Part of a small language model's weights.
Size: 10 layers, width 96, 3 heads of 32 (1 for keys and values), vocabulary 558, 0.739M parameters.
Architecture: LayerNorm before each block, untied embeddings.
Training: a variant of SOAP for these matrices, 147M tokens, 2242 steps.
Each number is 500 + 40 x the weight over its row's rms, rounded and kept within 0 to 999. Layers, rows and columns count from 0. Numbers have three digits each. The size before them is the row's rms in percent of the matrix's.

# layer 6 attention output, 96x96, rms 0.169, rows 68-95, columns 0-95
105:445470545583493527517523370556524504473471559538512459476417486543509447550466538555521515532426492524574441540488459451545503527501555486532473484487501558504468503517484475456496446465446442480533435469485476553568520478533482568504457464471491521511525473424496494537495521563515472519
110:507489450466497463500542446490452532524533465576495513488485472501451494495541488487386563487521481488592495526445480417501545505528525497488458521444498531521477461473476540476513579542449467441513425488476553493510534502545470499481560446512536458505469477490471510429596559498488452604
106:458538479471518521452473457487575545548503445547541486524439462434535545478564446523554487436550518439490549493510497510534433548559440595462545486545490525479496523495489435496491497531515457455509501522497547484497505471403542538519483563524501594510519511527495470467563526515471584487
095:505535509430470518420526556470492489554519548516503490483440460500524506469581533572455465468533436476476511495490568535496441554420425531482436519501524472522503460531451457529449522519541523572451503508574463466530449555432499534456571532521560554490459551474455517482502544519501499486
101:503475563516433447508439442523501507503531495534484529497532462497454459463407489591508518378435510481442431523462456476466440502467507496532430486515538509512466524490521524464512487516571482559520533553540541562549507526459471505550474568499503446481485533468528530509435458460554538459
102:488497449493451570529528479514456529461546543407481530517449551502433498463516534564540471457514527548504477536497528480540516477468483393549541476549555510474516535492516487456471558519470522468497500554574502421479493437566446495573515598530420480507477483473484502443513439482496509495
088:476513509477416549501493467486516548513513542547505404459450449547435523490483457516540510489555451511527488543535478524594507455489539510482594490618500525533478580513442493533505512529553550525525456478528555523560522466451498498505493562484452544579502533507452494467499471433493472485
106:465441467575475521508556485561471478495504493546449519491487543522646480508489520496435429512460493554502431540502532459488498516509524471529438422542527442495497449552500505458513481570482553495466542482469454459487486403515517490487473458521519481543505565480583462482542531536455541494
103:543522472512523485531470542521461455463526557512487526519552429508591470518502537579506511502512498454510454594450502507493515540493436506474447518540476540569480511560466475559497526515448477488532543562361454431462487428518509590518460474514486488454452471458522529512505525469476500477
087:492452460513453439390515568553460476450572545510564502478477597557510507459469533521476461489545522502491430529547509447485600555468483478446443481494518560513487491536541527530505494512503459507484514468462517481513554443507539532544543538538502443566487450435466517533501505516469532444
092:492516434549496468525470494512485533511572500481470592567502467506506536511506491480443536473429529494487523472503486490379462527483552427564491474488420508496490480547517527511561539486505594478474539530542514424502555467408482512546459535590487532481498489503446438520506484469513564477
099:566545474464585526496471387509551554491536572401484489493525531545511490502533421517448487488572530453474481442535523486552576464463530524467570482489446510507484454499510480494463508498452411501589508490489480507489553522508520406509533506559532523514510478512454478500551476521502527511
103:555489471520501469505612458495469520574539495451471497591517515571467554595469541454539505445484515533532500503498523478446475496506463511471455507549524505513467481515472485509470462490487537489475434432503474481449506469545486460519524571491475453474546494519414464613440503534578459520
104:578435562544485488498453530432527611549452487486578462561497560505552474520440535540538491457568565536456540506580423467470491503494451542475518514527527489417454507509547468523495480497511458454503530514448464509491523464494493475483538542443522460524479464524504478553566496485502553487
094:543546492519495463519505453541577491522521441496573482486483474543522526528453501483492431522448477525496515530512518450493430492503505542486472418483473567466485403442575534481503500527544567558457515518538530481486485522477472457537589510480482537446584440521489436525509580544501538575
109:517474426530502468532488376447465585539504505497505476552605578523511511495462513468517567509586480465558461511483471509468487492483494533497477528531513457457504442456526522533437552447560478487495401539487492507527540567552547505509549531463492435510450547485509517449499533507508503512
091:449575491496497445462476522555453482525562520494540454552505479569555543435542532529513520511534508463514544471537480527511546500531525555526525469508517522471442434484425483497508515565544420520493525487599471564545476458531476549470507491465555451528496460502457540424573494556464443540
085:429463591536464520541477516509511462456524496540504448565479501579540574542474552548500479453449524564491485476523521506520536471496559552433516540558450476498537472530503525487494528503465482487520454431469512513496499534438523492547569520420584511564501451579454536518481460536481554539
111:565548471463532498561473528482528478523467527520436472519378509485471413473455565490460404527521490509474518516545498484564457496518596469435519475479488453541494531506483468439506521494496433538508530528510503504535434504493516433565510487485512481564497504501531502511532421502608464468
093:515500523474516535547531579547528480572517509534500542566519533480513493571457548469517502504531524532424463468555498489507421504485514506558487456488500471524490551483540537455539596495519515458480495498512491499533408543543518460536455478570515433499445589439530445381483501520490466506
101:516496560416480498494450556489487485486481531420481512459464554482522458490499480527510471494446449562549531482472459570510541556523482504519543458413565560471486558547461539545520461487441501555429469542524509543417398501484500505546463472529532542487507479424476531516478530492483558545
098:531463450502500452517483505553485485533463418601535387449531491466471506516557529523456469513553428478462489523509510503490538548502559467618470541489559420446532499546477507510464493472490520539501543429460555457480442459435537470532510515531517510525524440456487520502524499487468503544
098:542451463505522482516525474500598470469455499510553457480467490524412511586570530497499492496533434529517506591481457469523532461542549458531494576498537504533489568479551504516505443489482489536568499453487461516494494483434551500516453543391492516485477482527530423480513436583490503542
093:410496498541460522462504491539483536511487484534585533501483477427385498506508426537495443487480508490538532490448478554454556479555464458529447467487564499535538576482476539572543451517482466502507500451456587495466532514509473555549467541484468507525540511474505547457435563560477467497
116:586546504516562502537523502523447483482405456488534460483491520541548455465499493585550536582530447533505485450478505541472487441498487516529489500539556488502463418479510462520512511479515528467432506463392532519454520464561492513457503505481512453495465433526574497459487474432539443573
097:485542491518504609456494506586479460552501462480515562456532432548513488503511568582533563491545468481591537510474477467485494456486498474483467461461484489512458466529516411491433464505515537431480452474488445557554508461492531458496470466497453569491564531465448487446449537518520541522
104:508465582491441482494435564519443519435563522464523540489496482534519521428444440460501525514441497461528481541480518554502527547476517465487452556512480484552539518465499502468439453545546534533539460534514543562516487574513542490478457448442438521530474501519523566545534592541507416523
091:508493499518473439501402537503522464544503527461480468449513531570494513490512465471552475472489539475534457534438483508509568523545462448447585500531462541512508500558446533519509511543538490486515487609531559487534441577449502511542589493496475554473576492497533555459533458484449560544